config.toml
n_head = 6
activation = "swiglu"
norm = "rmsnorm"
qk_norm = false
parallel_block = true
init_std_up = 0.0277
init_std_down = 0.00544
batch_tokens = 16384
doc_mask = false
dataset = "wikipedia_en"
Each number is 128 + 32 x the weight over its row's rms, rounded and kept within 0 to 255. Layers, rows and columns count from 0. The size above them is the row's rms in percent of the matrix's.

# layer 7 MLP down (transposed), 320x128, rms 0.169, rows 54-71, columns 0-127
size [102 106  97 104  92  94  95 106 103 103 102  93 101  94  95 103  96 103]
[[159 136 147 145 182 186 139 112 133 154 117 145 130 172 163 135 105 155 123 124 179 146  94 115 124 107 159 143 146 115 112 134 149 145 132 132 189 200  91 160 181 139 122 129 142 124 197 134 163 151 137 204 116 122 150 146 138  95 127 115  59  90 119  70 115 131  85  76 163 207 132  36 151 118 170  92 148  79 134 152 107 109 147 141  79 157 125 163  85 120 145 125 143 145 125 162 136 177 170 158 115 132 114 188 105  98 160 110 107 163 175 152  92  95 153 134 185  83 143  86 154 161  91 114 107 141 176 103]
 [145 183 147 137 135  95 152 169 115 145 148  94  78 138  97 155 128 119 151  78 106 116  83 170 196 152  90 193  78  93 139 155  92 104  67 165 108  98 117 132 171 121 111 189 149 137 111 122 177 117 196 155 130 208 101 120 133 141 145 126 118 137 103 132 153 113  83 138  74  63 166 154  84 127 172 147  95 112 115  97 123 154 151 194 127 108 118 147  72 145 108 151 131 146 195 162 154  77 138 112  74 108  67 141 183 129 123 122 104  70 139  79 156  84 135 133 154  93 128 134 133 116 151 136 126 109 151 109]
 [140 132  94 133 106  85 156 121 166 108 203  90 137  96 115 133  76 142 200 129 132  43 147 125 126 221 195 147 168 130 151 121 123 115 134 130  98 167 108 130  61 127 116 187 123 178  72  88 104 114  93  91 133 152 122 110  62 173 110 137 134  95 132 144 127  97 125  78 158 163 168 119  65 141 149 126 155 146 128 130  83 172  93 133 198 123 158 185 119  73 120 138 131 139  99 128  74 149 144 119 162 133 179 150 150 123 147 173 145 119 172 115 117 113 130 147 187 158 105 138  75 137 127 105 136 123 137 138]
 [118 126 153  99 172 133  91 104  65 114 145 136 118 143 133 137 129 110 113 178 146 144 138 117 140  58  84  60 148  81 176 155 169 110 190 109 120 148 113 189 131  63 133 156  96  85 138 125 110  86  78 132 192 124  97 132 177 150 111 120 129 121  95 137 126 139 123 154 129 128 154  79 105 114 151  97 140 130 135 140 142 113 124 121 140  79 167 112 143 138 135  60 116 141 195 133 128 170 199 208 135  79  86 131 176 149  57 190 170 135 108 156 121 123 125 167 106 111 178 157  88 107  76 149 172 102 131 110]
 [235 105 111 165 158 134  98 142 124  94 132 174  87 130 155 118 122 121 130 104 140  93 196 140  90 159 119 139 132 139 149 117 113 165 107 165 107 100 164 179 101 149  89 132  98 196  93 119 170 116 146 120  84  77 105 126 142 208 148 100 112 144 149 145 151 158 134  71 124 147 112 135 152  58 144  74 109 120 124  71 179  72 121 144 158 208  99 118  98 154 133 142 139 151  71  74 139 168 157  79 100 153  72 188 115 134 136 130 123 114 148 149 147 155 109 137 116 142 128 155 113 178 108 143 186 134 123 148]
 [120 104 122  63 172 191 128 177  73  98 147 118  90 157 108 104 140 150  96 164 145  86 144 120 193 113  91 152 114  50 127 132  98 145 107 153 108 180  98 123  78 143 102  68 120 113 104 135 112 129 128 159 128  89 151 131 131 122 147  84  75 149  96 156 138 101  89 194 134 133 107 127 151 115 104 136 153 159 112 136 172  86 131 151 152 113 149 107 139 131 164 108 150 101 154 114 160 149  84 153 114  77 117 115 137 126 111 186 102 103 132  51 149  95  76 101 106 123 104  34 114 113  87 194 166  61 132  92]
 [104 170 157 115 151 153 139  90 135  48 130 123 107 138 158  86 100 128  77 195 137  70 119 123 100  77  62 170 105 143 123 178 143 131 152  88 181 153 105 131  99 158 100  60 154 108 152  89 148 123 115 156 131 109  54 138 133  89 162 143 108 132  69 102  89 122 115 119 133 128 117 146 110 143 128  81 101 116 101 119 151 102  66 123 186 151 156  96 180 136 201  92 141 153  92 121 106 128 150 141 116  97  74 162  87 146 130 104 120 149 139 156  93  69 164  91  75 117 176 128  95 151 161  81  95 109 123 155]
 [112  57 127  93 120  55 137 128 170 160  92 187  64  96 130 125  85 147  85 131 165 130 142 113 157 156  84 133 139 133  68 141 185 168 159 128 132 146 150 144 140 148 117 123 168 121 110 103 203 122 239 147  91 159 134 119 143 139 118 143 123  89 115 148 149 142 151 149 121 154 156  92 160 183 168 126 118 192 122 115 109  87 116 103 149 200 123 125 120 133 137  80 139 170 123  77 170 146 108 118  82 151 179 146 135  94  76  97 139 137  85 122 103 164 117 125 115  75 171 133 130  99 114 184 157 147 165 141]
 [132 120 138 181  91 101 116 169 145 131 160  62 105 176 155  83  79 123 171 136 162 145 144 106 189 186 135 154 114  61  94 107 101 162  87 140  83  56 123 124  32 114 148  88  89 132 127 101  67 116 122  97 120 145 129 148 160 113 131 126 137 120 115 138 149  80  99 171 128 154 110 110 124 166 153 103  90  70 128 158 111  85 112 118 112 112  89 128 151 159 100 130 164 127 149 149 190  90 161 162 120 144 152 121 121  74 160 132 113  90 107 136 153 128 141 101 118 134 169  77 186 154 133 154 149 132 225 158]
 [119 112 194 158 156 103 127  74 106  98 133 118 104 179 140 108 119  74 117 126  96 154 166 102 144 198 192 145 108  58  98 150 117 152 181 101 156 147 140 132 156  88 168 134 115 125 140 137 100  58  95 165 189 152 110 113 124 146 138 129 122 131 113 145 118 111 139 176 122 182 119 196 122 112 119 163 124  57 164 147 166  98 170 115 160 107 108 117 161 171 162 141 112 100 146 138 153 106 147 107 192  97  58 119  99 141 183 141 167 116  74  49 134 169 130 140 115 197 123  79 155 135 128 134 151 119 130 113]
 [116 140 169 176 152 111 126 165 131 102 125 101 194  99  76 109 164  98 110 159 111 107 112 121 136 146  90 101 126 105  79 131 178 106 139 135 124 126  85 163  86  82 123  74 139 111 104 200 111 133 134 142  92 111  88 124 136  72 172 142 100 135 128 158  98 140 137  68  89 165 141  75 124 107  73  99 127 165 114 155 124 107 165 119 112 101 162 166 139 168 105 125 130 123  92  72 143 170 180 166 218 131 162 147 122 191 109  79 137 140  70 160 142 103  79 135 175 178 121 159 140 154 192 130  97  92 107 165]
 [106 121 113 123  78  51 101  93 125 125 135 162 159  88 114 105 172 166 156 140 114 118 159 165 127 198  91 144  95 169 184 178 166 173 120 127 144 128 103 118 152 171 100 152 157 163 124  92 139  93  97 157 156 120 142  74  59 106 102  91  81  66 127 136 155 144 177  99 155 123  54 119 177 131 166 103 115 109 142 133 137  81  94 135 163 124  75 180 146 182 140 144 110  97  57 119 105 140 104 126 143 167 143 194 112 157 170 143 114 149 117 134  93 155 126 148 163 122 125 166 146 166 195  88 107 119 138 115]
 [125  62 158  84  76 126 197  96 130  84 107 105 151 136 198 183 173 130 131  99 102 107 130 192 106 197 127 101 135  89 125 185 124 137 118 122 142 154 154 135 171  86 167 146 111 147  90 100 191 154  89  84 165 124 148 154 171 159 148 116 102 145 154 154 111 164 161 126 139 103  50 113 143 122 200 204 139 127 114  90 168 170 146 134 108  51 112 113 149 157 116 130 130  78  72  81 126 122 108 152 137 163 100 124 132 128 112 120 178 131 138  95 141 175 134 145 149 169 114  99 164 141 135 162 128 139 107 130]
 [121 134 123  79 111 112 169  82 189  92 146 145  98  66 174 102 169 110 108  80 132  98 138 121 123 106 112 154 106 129 121 149 139 142  84 171 126 103 126  66  90 142  82 114 142 123  98 125 150 115 106  82 124 116 113 150  89 167  76 172 187 110 118 164 176 146 177 143 125  75 124 166 111 147  71 114 180 171 118 123  95 150 144 132 147 136 108 119 135 170  66 142  93 115  99  73 125  73 125 112  92  88 102 146 115 121 158 139 174 142 127  68 161 106 191 133 131 117 142 147  96  77 107  30  98  60 110 130]
 [139 165 143  85 154  83 123 144  70 164 111 173  64  95 172 149 137 158 143 123 156 167 113 130 140 207 123 130 129 111 162 136 161 109  90 100 162  55 104 143 131 142 202 109 126 144 160 100 165 120 150 117 123 149 127 151  87  93  61  76 120 110  99 114 132 136 139 153 167 125 126 209 137 141  83 189 192 186  67 111  93  79 132 124 103  93  90 148  98  75 171 127 160 115 156 130 127 168 122 133  76  90 140  84 127 140 154 108 151 143 116  96 119 122  97 108 106 101 139 153 123 191 153 116 177 168 111 131]
 [105 119 108 140 108 109  84 193 126 134 142 101 173 116 144 202 114  74 147 171 133 121 107 105 191  97  96 147 126 110 145 130 181  96  93 193 157 116 148  88 114 138 139 163 128 115 149 141 105  90 119 116  89 149 133 105 174 115 142 115  83 131 107 151 119 131 136 154 106 112 124 140 128  90 126 143 191 184 163 161  45 165 170  99 191 101 120 170  82 107 115 117  72 161  85  46 142 155 103 108  91 191 160  86 134 148 137 168 136 159 116 110 154 130 111 123  66 155 108 124 118 162 133 115 121 116  45 169]
 [110  92 119 150 121 103 109 109 161 135 114 143 129 118 178 109 175 133 111 164  94 102  66 150 202 184  76 108  94 171 139  83 116  92 116 102 176  55 148 142 148 151 104 131 131 131 130 129 156  92 139 149 132 133 104  82 122 136  89 129 111 123 144 112 158 161 150 138 122 175 181 108 104 154 227 153 168 130 147  98 140  89 154 126 158  90 102 150 145 138 151 137 167 112 112 114 138 173  91 106  91 233 155 104 110 156 175 148 136 157  85 151 122  39  98 185  71 125 155 158  97 152 108 133 120 127 100 148]
 [131 132  97 158 136 150 115 166 134  96  96 108 199 166 118 148 127 165 147 125 144  94 145 130  57 118 173 157 124 109  64  88 105 112  70 157  99 161 125 130 132 212 156 139 118 164 123  91 223 179 127 143 179 104 121 111  83 119 102 152 171 136 123 151 138 113  75 190 186  75  74  98  84 123  87 143  84 141 184 146 180 132  96 179 117 114 137 121 135 134 102 109 153 169 143 143 140  91 111 146 144 157  88 185 172 150 128 183 106 125 129 108 134  97 101 121  99 143 118 115 125 164 148 132 119 120 190  98]]
# layer 7 MLP gate, 320x128, rms 0.222, rows 55-72, columns 0-127
size [115  93 106  93  86  97 109  97 101 101  82 106  94  92 104  91 103 100]
[[171 128 115 168 147 126  82 126 144 157 135  64 109  83 101 169  90 105 141 128 178 184 182 102 148 118 130 119 115  94 121 118 101  97 123 120 129 160 120 118 116 148 107 145 129  76 145 100 134 113 155 109 105 140 138 103 102 129 173 122 169 227  54 117 164 135 138 134 129 109 110 144 125 145 118 161 119 173  93 118 137  85  63 110  79  75 193 110 116 134 131 137 148  83  94 137 106 146 102  85 149 132 116 102 200  77 180  91 154 172 115 188 123 129 181 132 162 112 101  91  99  92 177  79 126 142  44 132]
 [166 196 135 134 126 134  59 148 168 124 158 153 146  90 132 173  81  92 145 113 131 109 128 102 133 188 146 151 140 118 192  78 172  83 101 124  92 119 110 146  87  96 121 180 168 145 139 114  83 112 101 102 133 121  86 142  56 122  88 122  81 151 135 140 141 164  72 141 141 111 157 109  79  99  99 111  90 101 129 162 149 143 130 133 184 120 204 109  71 125  36 155 169 116 161 131 106 119 140 104 141 124 135 123 100 168 190 114 119 114 163  80 120 161 143 130 137 195  66 113 112 153 149 132 117 168  80 120]
 [139 171 140  86 152  98 140 110 150 229 131 110 119 126 103 157  97  89 154 119  97  88 122 144  67 108 111 165 182  91 109 115 125 163 104 158 121 193 150 158 163 148 136 117 100 136  94 124 140 148  81 122  95 130 131 174 144 136 160 111 151 178 111 166 182 142  96 190 159 143 135 133  82 114 110 145 135 158 122 127 132 129 113 154  95  92 106 116 116 156 148 142 169 131 107 166 137 114  52 132 125  89 116 144  98 108 181  51 219 121 140  93 155 162 183  76 113 100 154 118 144 129 104 116 153 177 151 215]
 [ 94 152 196 101 135 122 139  70 106 128 101  87 187 110 129 113 149 166 129 129 117 172  99 119 136 111 156 121 145  86 163  96 145 100 113 128  82 178 142 113 148 137  92 144 225  53 149 124  91  99 105 124 209 161  80 138 118  66 153  89  99 172 107 127  91  71 120 168 125 115 151 130 127 160 121 150 157 148 206 131  79 116 139  93 143  57 153 156  75 183 119 124 121 130 116 129 122 151 123 143 138 114 156  74  73 137  87 133 183 137 101 106 152 171 129 117 143 167 130  96 165  88 137 145 107 135 165 112]
 [119 119 175 203 114 177 151  94 104 117 165 134 196 146 148 135 177 157 192  90 119 161 140 113 208 162  86 122 150  93 117 134 147 104 115  34  89 119 156 160 110 105 109 122 144  98 143 112 117 138 198 104 134 129 123 168 140 119 120 130 130 186 111  87  97 143  81 126 146 136 190  95 128 108  85 106 117 164 103  76 127  85 148 154 149 184  99 128 120 129 102 114 168 114 196 146 159 155 154 109 140 115 201 129 113 121 101 119 139  70 148 177 166 152 136 111 156 136 134 193 106  75 114 151 130 108  91 144]
 [104 136 105 172  78 159 105 168 104 103  93 137 140 155 103 157 146 106 162 101 142 128 109 112 122 136  62 110 128 136 103 143  77  96  76 109 154 135 166 163 112 147 109  41 159 178 133 180 141 131 151 120 164 121 154 116 150 132 151  81 119 158 129 121  85  98 120 142 113  98 107  58  93 132 126  88 169 146 100 155 149 180 114 137  89 150  98 181  86 175  87 119  73 120 192 205 124 109 129  90  86 136 111 165 117 117  88  94 112 122 177 127 164 150 100 139 101 112 184 153 121  79  99 133 159 180 213 137]
 [160 120  92 163 107 124 120 145 148 123 134  98 136 137 130 132 169  86  83 127 177  99 203 113 129 132  95 170 156  76 125  96 140  52  87 162 124 149 102 132  88 140  76 113 118 132  78  77 108  93 117 125 122  40 122 122 130  99 112 111 111 173 124 119 114 120  91 137 110 150 137 112 141 172 139 125 212  83 128 133 106 144  91 184 108 149 151 175 176 119  82 118  86 143 119  90  97 109 123 121 185 127 133 101  99 147  85 136 150  93 143 161 224  57 152 131 137 155 139 107  78  61 101 121 108 106  79 126]
 [154 124  90 146 105 149 109 134 169 122  99 130 141 127 126 134 107  81  95 138 108 157  93 141 139 137  96 127 124  38  93 131 149 186 182 159 100  38 148 127  92 138 127 126 121 140 155  70  97 135 125 148  79 189 133 128 143 133 186  83 141 141 119 112 160  77 110 131 176 155 156 121 129 142 121 132 118  80 136 151 131 125 117 140  73  51 143  90 168 220 117 133 104 212 104 139 157 116 192 108 132 169 141 168 108 134 126 109 112 139 153 127 147 153 120 159  69 100 172 139 131 115  71 158 139 158 205 136]
 [140 148 121 113 138 106 130 125 150 142 128 142 120 137 118 146 153 172 101  92 146  64 140 125 148 110  63 157 156 118 117 163 103 109  95  94  97 116 142 174 129 125  79 130 167 122 157 143 136 167 100 130 131  83 127  74 122  99 133 194 162 184 113 136  78 163 161  94 200 106  89  97  86 116 137 138 184 201 169 101 132  85  62 136 162 128 148  98 170 123 106 123 159 143 116 101  98 148 160 118 108 164 104 121 185 122  79  85  62 114 159 111 134 142 128 182  94 111  77 170  87  49 108 143 165  78 165 157]
 [163 109  68 149 110 170 119 188 168 127 104 108 125 165  80 147  90 118 148 128 129 145 159 147 135 139 136 140 132  93 142 101  70 148 153 104 100 124 130 125 112 106 117 166 128  97 150 112 123 155  98  88 112  51 109 147 118 168 124 129 154  84 110 110  77 122  49 118 168 135 187 113  76 110 127 218 151 136 144  80 165 170 137 115 163 159 148 105 143 107 140 152  75 179 146  95 137 156 110  78 122 126 120 114 152 115  87 105 157 134 167  77  76  71  68 107 156 124 125  68  66  70  93 163 130 130 105  82]
 [114 188 104 126  96 173 132 148 144 102  93 132 166 113 163 145 170 118 176 147 118  84 116 127 104 202 107 126  98 115 127  85 149  89 121  68 139  82 164  45 133 162 134 120 182  55 133 195 172 121 134  98  95 162 127  93 120  99  83 125 134 110 123 103 103  89 125 121 196  68 177 176 140 149 101  88 169 156 145 115 179 135 158 178 181 164  94 126 130 183 152 132 182 135  94 152 142 108  92 144 139 114 108 126 115 152 106 132 179 105  99 149 151 146 130 142 194 152 175 147 102 153 121 135 110 133 146 161]
 [147 207 122 165 120 112  44  93 159 141 138 121 124 127 163 113 132 154 111 108  99 133 137  90  85  69 118 122 123  95 129  84 108 103 126 106 186 130 108 151 175 113  87 127 148 113 100 132  93 144  96 147  76 134 118 155 129 118 169 131 190  99 120 183  57 135 134 148 124 164 145 154  68 128 141 108 144 181 192 112 142  76 102 128 112  90 123  83 103 115 148 158 102 105 152 138 130  87 137 111  76 106 156 123 217 203 149  61 151  94 130 148 127 102 163 110 135 153 106 179 159  85 170 167 153 135 112 166]
 [ 86 182  72 137 107 165 123 108 132 136 123 179  68 172 139 164 139  83  62 148 147 114  65 128 132 135 167 109 113 110 137 156 144 133 197 140 104 112 191 131 100 165 134 165 159 156 115 150 129 166 167 133 121 117  98 141 147  72 172 135 106 106 140 119 133 101 175  86 114 136 149 124 112 110  44 120 206 120 179 135 124 188 107 105 116 110 124 149 141 132 150 167 138 127 132 171 180 145 170  68 123 142 119 117 172 141  51 112 201 171 122 117  84 118 131 146 138 186 112 114 119  75 103 113 125  92  83 112]
 [126 125  91 178 167 142 154 126 151 182 109 160  75  74 151 122 131 143 103 162 167 120 146 140 157 127 125 116 158 149 127 136 114  66 166 164 140 172 111 138 161 166 127 111 150  89 129 128 127 139 156  98  94 111  63 136 143 113  38 138 154  98  82  75 161 112 169 143  90 157 125 188 107 139 137 152 165 129  99 129  69 164 149 138 148 107 166 143 162 159 139  49 117 107 139 112 164 158 154  91 100 107 103 132 167 136 214 117 160 180 141  60 115 119 118 165 141 132 126  62 117 169 159  81 181 144 101 172]
 [109 166 110 134 148 110 118 204 132 123 165 118 104 185 133 111 104  97  99 120 156 121 121 179  70 128  63 160 145 106 128 163  51 101  62 120 134 154  81 154 123  90 100  86 156 117 168 131 117 158 176 146 137 121 143  67 157 140 161 142 100 136 157 113 138 121 100  79 151  87 121 115 119 104 115 112 178 112 127 118  28  68 169 145 112 148 138 119 175 120 162 135 172 122 134 127  91 132 107 145 175 100 145 110  69  98 125 159 106 121 132 176  60 113 160 160 121 155  88 142  96 178 131 148 164 134  46 122]
 [152 114 114 153 161 127 123  84 180 174 100 171 108 112 117 118 113 165 156 140  94 111  96 113 109 115 167 110 163 137  86  72 107  88 129 130 119  83 139 120 138 121 194 211 140 140 117 135 120 144 100 184 110  86 121 119  95 165 158 128 166  73 147 140 158  89 159 145 109 125 238 136 141 136 174 208 189 143 133 129  94 142 136 122 107  93 161 114 124 184 157 120 110 128 133 166 150 168 153 102  95 140 118  78 117 131 194  94 159 133 107 117  77  81 103 144 166 100 136 132 136 196 117  89 176  70 142 126]
 [121 121 151 141 110 135 123  79 132 122 151 105 140 127 126 169 142 124 105  98  84  96 188  82 128 117 120 126 139 173 132 153  97 148 104  60  64 197 126 176  94 100 112  87 143 103 101 186 111 140 201 146 141 151 158 165 157 102  85 129 122  80 135 156 189  47 164 139  83  50 120 124 122 106  81 173 118 151 127 126 157 132 151 124 153  97 137 114 134 114  84  74 114  99 173  90 126  99 139 128  75 109 167  90 117 137 155 127 134 111 141  85 167  73  99 117 135 146 119 106 125  50  96 177 112  69 108 112]
 [134 104  99 137 156 160 124 135 179 162 111 194  59 105  77 165 117 140 149 101 148 108 162 139 138 131 141 144 106 163 129 149  85 104  98 124  96 179 105  74 128 166  95 155 124 175  76 136  97 126 109  68 134  70 155 172 155  66  76 169 138 157 145 147 159  99 204 118 181  76 156  93  81 101 133 166  75 131 155 102  76 114 155  99 161 127 170 192 150 165 124  61 104 115 146 129 135 153 154 104  83 118 110 134  71 109 100 132 114 130 156  92 150 141 126 137 108 109 167 127 113 126 169 106 126  70 115 160]]
# layer 7 MLP up, 320x128, rms 0.207, rows 55-72, columns 0-127
size [109  93  99  91  94  95 101 104 101 101  91 101  96  95 109  99 100 102]
[[100 158 135 109 138 135 149 151 146 196 139  85 137  93 107 182 132 130 160 120 128 189 123 122 125 130 156 159 114 188 135 124 137 113  35 131 112 137 128 151 107 113  93  91 144 107  98 141 161 121  78 129 128  86 107 162  70 204  78 128 102 119 134 112  97 113 120 168  89 102 146 127 109 121 107 154 152 141  91 112  97 169 155 125 103  95 143 197 107 118 119 159 115 172 148 123 112 161 130 164 114 135 135 160 127  84 145 156  92 136 181 220  98 176 149 101 119 141 160  46 172 100  63 171 136 133  88 201]
 [130  89 148  89 176 130 150 177 103  92 119 141 114 161 119 124 153 100 142 123 136 128  99  86  73 113  81 169 134 157  42  86 163 122  83 142 155 101 114 157 125 128 148 103 115 132 170 149 159 134 101 163 171 105 131  67 147  88 139 108 167 126 120 128 140 106 113  37  92  76  99 174 116 101 117 137 163 147 135 131 113 131 168 135 124 122 155 124 179 186 135 112 155  88 199 137 135 153 144 184 129 161 159 127 103  94  96 101 137  80 156 164 166  94 120 148 122 168 232 142 156  81 109  81 123 146  79  93]
 [137 135  84 170 144 190 119 128 148  52 156 153 166 160 150 116  86 120  98 156 192 183 119 117 164  99 111 105  85 125 183 170 160 105 192 142 150  87  58 146  98  60 106 142  78 114 192 137 111 110  84 150 150 104 176  80 163 148 133 121 204 115 129  80 102 128  95 130 173 126 101 122 104 114 125 103 120 134 177 101 114 109 131  94 166 138  99 178 113 141 107 109 114 155 157  86 107 146 151 132 145 168 127 102 118 117  91 140 127 119 118 142 165 137  90 192 159 122 102 158  66 127 116 138 132 120 108  48]
 [ 86 156 157 137  96 105 156 113 176  79 123 118  79  82  89 169  83 158  99 131 165 186 118 143 145 116  95 101 103 187  82 122  88  61  97 128 167 112 131 107  97 145 112 109 155 117 160 121 109 151 136 161 153 152 146 174  95  93  97 169 109 115  67 128  92 152 160 136 129 153 190 101 118 166  94 122  88 134 141  71 192  99 100 123 143 212 177 116 155  97  83 176 101 122 158  92 129  61 138 134 183 130 123  48 136  89 173 148 140 108 139 150 108 149 113 143 141 141  99 116 155 158 144  95 157 147  98 132]
 [ 77 132 101 110 104  87 118  85 168 128 110 177 198 115 140 144  70  93 152 106  80 123 110 123 173  98  96  79  88 117  93 191 117 145  67  85 138 168 163  96 138 150 141 136 110 198 120 112 117 173  90 121 172 152 126  82 163  89 106 101 130 100 171 117 110 100 131 157 112 110 114 139 107 192  95 133 156 112 175 165  55  94 121 119 162  95 138 126 200 171 139 175  85 118 105 136 112  96  90 164 101 137 146  94 126 124 156 171 162 150  93 132  88  91 129 108  92 113 100 114 104  88 179 122 130 136  95 181]
 [121  74  80  93 111 146 108 128 178  99 124 139 123 155 130 117  95 135 147 121 156 216 154 124  87 127 113 146 132 141 151  93 111 113 132 189 123  85 159 135 169 128 126 111 135 108 114 137 173 172  89 181 162 155 170 163 103 136  62 150  67 152  82 123 127 115 120 140 121 100 196 111 127 111 109 114 176 116 167  84 144 164 138  86 154 118  98 116 105 129 157 121 156  54 128 125 140 100 199 143 145  81  87  77  97 176  83 134 127 133 213  67 152  96 143 139 200 141  89 140 143  80 149 127 112  95 104 115]
 [124 115 137 140  77 104  81 102 148  95 143 107 128 149 110 167 150 115  86 131 118 120 171 137 117 133  96 165  97 198 155  99 121 129 132 172 140 114 192 120 134  99  95 142 144  82 101 156 110 143 142 108 127 135  66 153  91 158 139 172  99  97 152 180 134  99 134 125 169 131 190  81 145 164 130 129 113 118 148  86  58 166 139 111  88 146 112 115  89 158 191  83 163 167 140  85 182  86 106 149 113 179 167 123  98  72  91  79 122 144  88  98 120  92 125 150 145 189 171 122 216 120  97 148 138  54 137 116]
 [122 174  99  99 190 141 119  94 149 153  56 113 142  98 127 100 153 117 185  86 119 163 141 141  71 124 124 148 115  92 110 141 120 153 184 164  88 116 126 128 139 113  95  77 111 114 122  81 153 100 120 172 126 115 169  96  86 114 141 128  72 172  69  94  63 153 160 124 113 181 134 118 157  97  86 214 103  90 130 125  88 127 106 123 133 136  94 127  73 114  97  69  67 135 140  99 138 205 107 128 116 154 115 164 100 169 166 109  93 104  98 104 148 112 138 108  73 187 151 121 116  69  86 127 125 122 130  95]
 [116  84  82 150 121 128 119  99  66 117 145 153 100 152 175 160 130 170 112 125 107  92 150 166 107  88 110 105 119 150 140 144  94 129 120 174 137 144  65 118 152  91  50 108  87 143 118 139 142 189 140 109 130 106 162 169 119 120 134 182  95 186 117 121 103 157 176 128 165 100 115  81  83 175 127 134 128 117 109 136 127 226 107  78  71 119 153 162 106 119  85  68 154 123  99 125 177 143 163 105 131 149 129 131 152 153  94 157 149  76 179 163 205 156 180 137 110  89  83 162 141 108 166 141  95 122 137  99]
 [159 162 103  58 197 138 143 127 188 102  91  43  70 162 119 167 114 101 137  87 140 172 165 104 144 158 138 119 121 130 116 150  44 161 113 135 158  73 174 165 158 139  99 160 107 166 180 125 154 129 112  85 143 172 156 149 100 122 114 137 171  99 174  69 122 106 149 162 191 133  91  84  85 122 124 143  64 145 145 158 100  88 126 170 180  93 131 112 159 142 103 175 184 140 151 114 114 105 142 135 100 150 140 115 115 157 135 134 122 115 185 148 103 148 130 161  86 124 129 173 124 109 105 122 148 121 183 101]
 [120 170 131 146 150 170 133 204 131 144 125  96 115 152 129 164 174  95 164 140 131 116 141  74 119 142 124 125 157  80  96 103 109  88 136 126  81 102 174  94 110 111 124  91  94  64 147 143 133 128 164  74  96 129 120 141 133 116 117 157 208 191 104 120 100 111 122 104 162  79 190 106  91 137  91 161 117 140 129  83 149 120 220 152 139 173 177  54 164  98  81 147 219 143 192 153 123 157 130 116 145 113  94 110 101 129 103  88 120  91 187 106 165 106 143 131 111 115 134 130 106  99  87 141 138 115 123 132]
 [139 120 193 146 123 120 117  73 134 120 131 132 125 120 162  88 137 133 114 103 169 140  95  69 124  98 178  75  89 131 126 146 137 118  71  76 119 129 131 131 133 136 182 173 197 157 114 136 128 117 102 167  92 141  92 164 167 112 101 170  53 148 147  79 120  79 102 117 156 165 122 131  74 136 169  65 152 124 156 108 150  73 140  61 108  94 127  78 130 132 109 138 116  81  89 127 153 172 154  65 126 121 126 151 140 216  85 139 131  84 163 112 125 136  91 150 121  80 146 122 158 132  81  59 112  90 144 143]
 [156  97 121 138 113 120 105 178 110 144 165 159 211 232 126 136 144 101 115 141 141 103 119 104 184 123 146 124 114 110 141  65 155 144 103 141 143 164 182 144 133 103 171 119  88  93 151 124 143  96 128 114 130 164 134 110 171 153 115 100  81 119 137 128  96 181  72  90 120  69 102 166  93 163 150 163 129 156  99 125 131 121 159 122 128 199 155 144 186 176 153 120 144 116 156 160 178 176  90 149 166 155  80 142  94  94 143 168 142 104  55  87 191 111 193 117 107 158  97 165 136 144 149 121 143 155 143 125]
 [143  90 106 104 118 121  96 106 155 166 152 131  92 121 132 117  57 144  82  91 128 111 133 129 172 122 123  77 119 120  69 168  80 158 140 124 121 117 141 140 104 157 118 121 151 151 111  78 112 179 157 108 140 113 167 145 149 136  84 104 111 159 118 107 179 113 148 118  62 134 162 158 136 106 129 139 153 141 126 171  87 157 251 116 119 111 232 100 198 122 120 145  91 131 102  73 121 125 141  73 127 137 103 110  66 125  78 138 180 160 181 137 126  90 112 138 108 123 100 101 206  87 126 118 149 106 116 133]
 [ 66  89 110  77 142 159 105 110 140 127 115 140  82 205  76 127 152 139 128 133 149 181 153 187  83 113 175 152  85 179 112 146 113 146 160  72 152 128 158 124 147 146 128 157 139  79  88 204 153 168 138 116 140 121 186 153  94 157  91 124 131 142 134 119 144 148 152 182 103 166 121 160 141 127 145 151 157 163 164  95 144 138 112 122 163 155 112 141 128 140 107 121 156 104 127 172 126 140  72 176 149  97 166 140 167 111 162 105 135 109 193 169 192 170 123 109 136 133  66 125 154 144 136 199 135 112 210 174]
 [172 124 109 108 142 124 148 155  84 107  95  80 100  85 136 142 128 116 166  62 132 122  66  70 130 127  99 150 120 123  62 111 113 197 134  90  80 141 144 153 135 135  99 162 116 134 141 111  98  66 140 165 160 112  90  94 131 127 157 133 223 168 179 181 129 144  99 127 114 147 105 151 114 125 125 119 144 137  71 198 106 144 103 132 104 133 131 116 166  94 123 172  84 123 176  75 130 116 136 147  95 130 197  54 141 154 165 131 132  98 102  72 123  62 156 174 105 135 132 115 124  68 184 147 126 114 127 140]
 [123 155 126 128 122 109 157 104 163 126 102 122 129 147 147 213 167 136 173  91  86  86 122 129 186 154 180 135 102 127 154 131  95  87 123 143  89  55 152 146 116 168 179 143 144 229  86 127 146 127 104 105 124 158 171 141  92 108 138 125 143 158 109 139 101 164  84  89 120 104 141 123  65  71 134 128  75 115 173 138 151 129 109  94  98  98 153 111 157 148 124 131 184 128 140  93 130 118 177 142 112 114 124  70 228 147 100 103  88 135 153 123  99 162 132 110 118  47 119 166 144  96 141 105 109 105 111 182]
 [116 126 117 173  93 108 112 150 188 138  90 197  87 104 124 143  95 197 100 127 126  99 156 164 186 138 112 142 115 137 142 138 150  56  82 139  91 115 114 111 141  86 100 182 141 171 154 125 127 115 123 139 133 159 176  87 138 138 196 184 100 169 123 166 132 142  84 120 157  91 119  75 151 115 152  82 117  82 133 102 111 119 199 120  93 126  84 185 122  93 148 137 146  95 111 138  74 151 152  73  76 123 174 147  97  73 134 110  69 128 164 104 159 152  88 104 116  81  78  99  83 109 127 133 128 138  98 154]]